Each number is 128 + 32 x the weight over its row's rms, rounded and kept within 0 to 255. Layers, rows and columns count from 0. The size above them is the row's rms in percent of the matrix's.

# layer 2 MLP up, 3072x768, rms 0.0388, rows 430-446, columns 672-767
size [101 113  96 101  88  97  97 109  93  95  96  94  99 100 110 110  98]
[[146 190 138 129 147 113 107 155 105 162 143  98  92 148 203 148 203 177 164  92 150 180 158 161 102 128  90  95  79 138 160 101 116  94 182 157 128 127 127  97 138 138 138 173 137 162 127 135 112 178 133 149 148 145 123 131 177  72 153 119 133 124  62  85 158 114 118 116 152 131 123 154 127 119 118 108 170 119 140 105 148 116 119 120 157 195 106 113  95 192 125 146 122  62 117  96]
 [152 132 135 118 114 142 117 193 178  63 135 130 124 102 193  98 122  96 156 101 159 147 147 153 113 115 102 125 100 105 122 135  98 147 104 122 104 134 113 138 120 128 122 101 136 158 172 148 179 108 163 141 170 118 136 107 106 109 147 106 135  45 167 137 163 178  85 172 133 127 214  81 146  90 149 137  90 138 113 114 162 183  99 159 131 115 126  73 136 189 129 105  71 146 141 109]
 [152 113 134  53  67 118 198 120 122 158 136 140 189 159 120 180 168 126 161 183 112 134 149 113 113 104 104 140 141 179 121 156 150 115 172 122 145 171 115 113 152  91 166 121 103  95 156  71 199 138 131  67  80 152  91 107 109 165 109  81 165 128  97  61 107 168 155  96 107  88  88 103 136  98 129 106 172  96 142  77 167 183  82 121 145  82 147 134 133 208 134  71 113 107 174 154]
 [131 118 166 143 115 123 153  96 138 196 108 134 101 119  95 152 129 107  93 146 140  59 164 102 105 152 145 148 148 147  87 102 173  81  96 182 182 108 160 102 125 106 109 105 114 119  82 144 167 147 145 128 158 177 125 121 143 150 133 135  99  49 140 107 109 128 115 175 131 143 139 109 163  88 136 137  94  98 159 144  73  56 156 134  92 112 118 126 109  99 121 124 174 101 137  95]
 [123 167 139  92 159 135 150 126 120 141 137 183 147 152 135 146 227  93 116  78  98  73 157 154 142 147 114 158 123  84 144 102 112 147  65  80 121 144 164  85 132 119 154 126  97 121  94 103 101 132  83  96 170 152 161 139  96 190  67 148 104 157 169 117 109 112 170 153 164 123 101 148  59  86  90 119 143 125 198  67 138 150  89 110 152 139 145  80 177 153 175 121  75 134 192 154]
 [138 103 173 179  93 104 145 110 158 100 152 171 166 151 197 108 203 135  93 122 172 106 195 145 126 130 143  92 143 144  69 117 129 150 121 193  87 194 128 136 116 169  65 104 151 157 130 100 195 103 125 125 108 153 129 139 104 133  69 140 130 162 152 104 145 149 110 117  89 174 111 143 151  74 151 101 128 107 165 160 145 125  33 204 137 176  92 123  65 140 131 211 113 138 120 128]
 [109  69 165  73  79 125 122 154 151 129 130 123 100 145 101 150 157  77 124 148 117 160 154 133 184 118 170 158 108 156 161  95 165 110 169 136 147 115 103 117  83 116 100 167 112 126 171  87 183 140 122 122 107 101 147 129 130 133  71  98 124  91 103 122 133 137 183  68  94 146 122 103 145 126 155 104 121 121 157  87 185 180 141  83 169 103 142 133 168 139 118 115  63 138 101 205]
 [146 107 112 143 120 179 147 130 127 177 154 109 124 110  63 142 128 126 119 132 134 144 129 139 112 131 139 120 115  98 131 144 114  68 181 142 195  81 110 149 123 131 105  94 130  80  94 147 130 131  95  88  90 109 111 135 199 177 167 148 124  63 174 177 120 175 104 124 121  99 134  75 146 156 164 203 124 116 130 104 121 155 158 142 126  73 108 114 132 129 119 119 131 130 137 166]
 [172 156 159 122 120 176 150 172 148 139 126 169 124 122  97 116 148 164 131 129 115 208  97 130  68  85  98 197 108  93 135 175 100 116 102 180 129 137  85 132 135 146 117 150 143 160 112 175 107 109 122  78 146  81  73  90 158 154 139 137 102 142  60 121 160 203 135 101 126 155 151 133 159 144  58 102 136  62  66 101 152 141  95 109 118 181 122  84 120 142  91 143 143 128 128 106]
 [165 172 158 133 107 150  77 151 121 178 105 121 121  97 147 141 117 181 133 129 144 126 177 121 143 130 137  95 172 121 124 155 114  94 175  94 121 109 127 132 138 121  61 147 150 156  79 122 161 142 163  76 162 100 152 176 163 107 166 126 160 131 149 114 111  63 110 148 129 145 100 119 125 140  90 122 142  75 169 243 114 142 125  90  81 126  60 151  97 167 118 134  81 101  84 145]
 [ 86  98 182 170 129 102 108 131 171 169 101 127 148 163 131  70 202  92 110 103 171 149 174 150 160  62 115  86  52 167 137 196 139 126 165 145 135 135 123 136  70 154 138 126  99 100 125  79 159 131 174 106 130 161 111  53 142 112 193 105 135 136 137 133 150 131 121  88 125 154 130  91 150  48 145  91  80 123  77 116 168 114 127 114 119 107 184 110 120 153 109 112 106 144 145 190]
 [177 130 156 185  78 142  82 171 110 139 109 144 121 143 175  81 143 145 150 181 101  92 163 158 118 133 151  99 148 139 112 138 205 104 144 124 140 141 144  63 147 134 144 134 110 158 140 120  95 146 121  97 123  71  98 134  78  71 162 101 128 130 146 105 154 160 101 134  37 109  81 139 111  81 114 195  76 119  91  91 143 111  95 142  49 157 130 151 215 177 162 162 108 155 159 179]
 [ 68 150 109 101 151 155 147  64 110 142 143 102 135 158 128 135 135 114 128 131  94 205 123  91  96 158 125  94  91 118 134 195 131  97 141  94 126 114 141  63 141 119  92 127 154 107 132 101 150  90 100 153 123 182 103 168 159  69 114 131 128 180  61 149 174 202 156 100 104 100  51 122 129  49 104 133 133 108  95 176 160  80 120 139  93 151 144 196 184  91 200 107 127  90 122  78]
 [136 126 113 119  67 148 125 111 145 100 129 166 128 150 163 101 163 137 146 129 219 125 208 165 159  88  89 116 102 123 106 135 103  95  79 111 141 144 129 102 149 108 168 125 165 167 161 179 209 151 128 165 116 107 170 138  84 118 136 149  93 119  93  98 119 150 126 141 101 145 124 125 171 103 143 154  73  51 121 152 214 137  68 166 165 149  39 128  92 181 124 142 116 156 186 131]
 [131 148 151 143  98 125  81 119 169 147  95  87 143 134 135  96 131 123 120 147 102  97 151 155 100  50 108 164 168 140 136  88 119  73  89 160  88 116 166 132 109 203 124 149 142 182 111 136 185 121 174 112 157 110 133 132 127 118 126 120 119  74 145 173 152 161 127 126 121 126 150 110 145  32 149 147  91 124 140 188 101 105 126 143 125 135  77 132  99 118 155 137 146 181 108 130]
 [130 169  85 115 143 160 167 203 124 102 168 100 119 116 168 168 119 148  40 199 171 142 131 174 180 101  87 131  83 176 137 114 184  76 139 109 127  99 105 147 142 151  39  90 114 105 145 143 137 122 127 168 132 118 166  80 189  75  84 150 155 158 132 110  76 136 118 140 165 100 121 142 143 103 113 192 184  82  73 137 181 126  93 141  78  91 148 120 153 137  79 154 123 132  61  86]
 [170  75 188  90  71 136 174 106 107 169 161 176 107 184 122  67 154 106 168 111 148 160 142 111 130 155  78 144 110 115 159 197  94  95 112 158 178 110 139 123  28 102  87 122 134  99 137  88 102 129 104  64 104  93 147  99 156  84 134 123 121 171 157 125 185 109 130 123  94 177  96 119 102  98 141 149 120 166  92 137 129  76 139  89  76 134  97 178 129 153 115 143 101  89 130 125]]
# layer 2 MLP down (transposed), 3072x768, rms 0.0315, rows 430-445, columns 672-767
size [ 98  93  94  88  91 100  94  97  72  86  88  91  92  99 117 105]
[[ 95 146  96 150 135 154 126  67 128 162 181  64 102 136 122 148 132 101 167 112 106  62 145 161 125 163 146 133  90 134 125  90 111 122  72 160 151 143 159 152 159 157 127 147 129  59 102 119  70 104 120 158  94 166 161 124  88 131 223 104 122 167 141 118 126 113 100 152 106 147 152 120 140 206  92 120 126 143 146 116 115 192 181  76 142  91 100 145 114 128 176 134 142 127  82 125]
 [144 124 117 127 161 131 110  70  70 120 167 145 123   0 167 111 123 116 149 123  78 102 149 132 146 161 120 107 125 120 127 116 165 128 137 171 163 129 134 111  25  62 139 113 157 154 143 130 155  43 161 158 139  71 121 125  79 148  68 149 113 139 162 135 163 167 114 144  81 138 154 146  92 158 156 121 108 149 125  70 124 141 141 124 146 155 162 180 124 163 107 110  81 114 109 155]
 [162  63 137 131 205 135 114 120  78 161 138 106 136 137  98 175 118 109 119 159 138  52 125 196 155  94 130 141 171 109 110 129  82 127 160 102 141 114  48  88 163  77 171 172 148 123 115 143 130 142 152 126 119 184 146 107 144 149 113 137 113 128  91 126 115 141  89 140 127 134 138 126 145  85 156 178 201 132 132 137 142 209 154  70 100 157 163 115 186  53  81 158 165 132 135 112]
 [156 131 115 122  92 140 116 128 135 154 151  54 125 156 133 161 120 156 154 171 133 188 147 122 152 153 102 150 125 141  73  84 122 139 131 138 120 124 133 145 192 130 101 139  98 113 119 179 104 122 132 124 166 130 128 136 139 147 180 129 137 138  90 183 167 188  98 151 162  73 142 108 137 166 135 115 134 127 151 190 104  85 146 100 147 140 181 133 177 188 108 117 201  95 172 107]
 [ 73  92 189 116  94 110  66 170 103  83 163 107 127 142 135 116 105 132 131 197 105 117 120 161 151 129 152 114 133 148 135 139 177 142 132 140 155 110 129 179 122 138 103  91 140 132 117 185 135 143 162 122 111 118 120 115 108 110 151 109 141  85 182 126 122 139 131 105  85  81  94 157 117 124 175 123 177 164  82 119 105 178 169  83 155 151  91 100 140  69 128 146 139 115 177  99]
 [128  81 113 171 128  89 181 156  66 166 124 128 120 160 148 105 108 113 124 132 161 167 134 105 144 135 168  83 150 115  99 133 189  88 130  87  97  70 117 203 121 108  92 165 119 119 150 127  80 126 103 149 119 113 125 108 137  87 132 143 178 192  83  91 138  96 131 149 111  82 132  45 184 137 121 152  70  94 121 106 183 156 209 170 129 163 151 133 131 133 171 142 104  80 145 135]
 [137 176 117  88 146 124  97 118 156 139 125 135 140 147  58  80 114  85 181 102 136 137 111 107 127 142 177  97  80 131 143 105 152 105  55 133  72 161 131 115 123 177 111 110 143  95 125 125 127 111 139 112 128 140 153 130 145 213 102 106 164 152 116 111 104 188 177 180 162 103 113 179 121 179 132  64 118 145 101 117 101 161 155 138 140 135 116 136 101 132 150 115 154 153 149  85]
 [172  63  67 165 144 159 109 146 168  87 124  93 118  99 164 116  83 117 168 106  96  66 131 144 196 100 117  86 135 163 105 143  84 135 136 119 156  79 141 155 121 129 142  82 143 142 186 119  92 125 123 172 113 146 123  93 140 134  96  79 160 211 142 159  94 119 120 186 192 163 125 134  22  61 131 123  89 128  77 108 106 196 128 114 144 132 108 156 124 146 123 149 129 109 202 189]
 [149 194 184 172  75 142  71 118  99  86 158  95 194 142 100 105 131 138 155  75  90 146 152 138  83  86 139 147 173 152 121 139 128 124 127 131 174 183 132 106 128 127 131 147  76 137 173  85 123 113 146 118  77 140 128 173 123 112 108 101 137 122 118 146 168 143 182 134 126 171 147 150 144 103 131 122 130 141 147 116 116 122 112 158  79 125  62  95 123 102 150 130 148 119  73  62]
 [ 83  80 113 144 130 126 115 146 109 128 134 122 211 118 158 117  72 148 110 100 143  55  66 121 133 165 121  96 154 172 121 126 156 133 134 174  96 112 112 194 170 167 140  72 119 156 104 112 138 120 137 134 129 137 135 112 138  87 212 122  63  45 136 148 129 153 140 110 132  92 118  66 142  90 146 155 108 138 160  89 119 145 137 122  98 140 170 109 131 177  93 120  71 175 109 101]
 [114  92 136  86  83 134  72 151 126 140 155  64 118 132  76 203 121 149 129 142 116 136 138 139 157 139 146  99 116 170 141 132 142  91  89  90  91 149 131 109 103 125 156  50 114  86 137  74 107 111 214 106 148 179 132 160 130 161  88  65 149  63 106 131 148 129 122 135 162  73 151 120 176 153 138 120 114  97 100 119 138 124 137 118  89  94 158 151 210 151 165  35 106 113 106 156]
 [139 158 133  83 126 118 157  81 135 128 134 198 114 161 142 100  96 103 151 169 155 153 144 142 171 139 117 194 106 127 170  81 123 163 174 135 161 111 179 166 151 191 119 112 152 115 122  70 111 128  96 175 170 127 163 147 130 154 171 138 132 107  83 138 149 146 190 115  93  60 112 128 177  84 154 190  87 176 135 116  82 121 135 143  98 108 171 228 136 120 130 144  94 143  83 190]
 [159 194 106 154 116 224 108 156 171 139  78  81 144 161 123 109 125 122 145  64 128 111 112 185 174 138 116  99 159 144  88 123 143 136 150  44 127 134 176 174 100 158 131 162 143 118  83 153 160 102 112 167 105 100 181 189 182 114 173 118  36 140 154 122 125 101  73 161 151 112 160  73 172 130 138 128 159  88 131 102 177 156 127 186 116 119 102 125 167 175 109 100 145 132 138 146]
 [122 117 140 146 138 197  98 119 135 110 145  72 108 137 151  68 114 144 144 114 146 158 129 185 107 154 150  93 161 151 168 143 164  87 165 156 119 176 104 120 157 120 141 141 133 144 102 159 110 126 127 118 140 103 123 126  95 116 163  84 102 100 125 152 135 128 189  78 119  87 181  81 123  73 158 146  81 109 107 109 170 152  90 124 133 183 165 122 158 138 108 157 160 145 166 178]
 [ 75  78 113 110 130  94 129 102 137  95 145 127 152 151 155  69 126 128 172 171 103 158 100 168 141 189 118 145 204  88 136 144 145 105 129 178 111 124  93  90 114  99 173 151 128 116 108  92 131 103 155  85 127  84 180 149 129 117 109 155  90  84 135 129 157 213 181  90 114  89 204 151 125 177 146 131 104 108  62 139 134 151  75  35 101 132 130  91  57 119  97 153 162 196 125  94]
 [ 71 119 160  98 137 183  97 148 154 170 100  70 123 121 137 127 156 120  87 143 123 134 150 139 148 128 107 115 170 160 117 169 127 146 118 123 178 136  64  50  51 147 181 175 153 114 129 126 143 130  81  75 156 207  93 184 146 151 161 105  58 207 131 144 155 170 129 163 113  75 108 151 147 161 123 129 118 114 186 156  96  82 171 124 113 167 112 158  83 124 101 154  52 110 119 143]]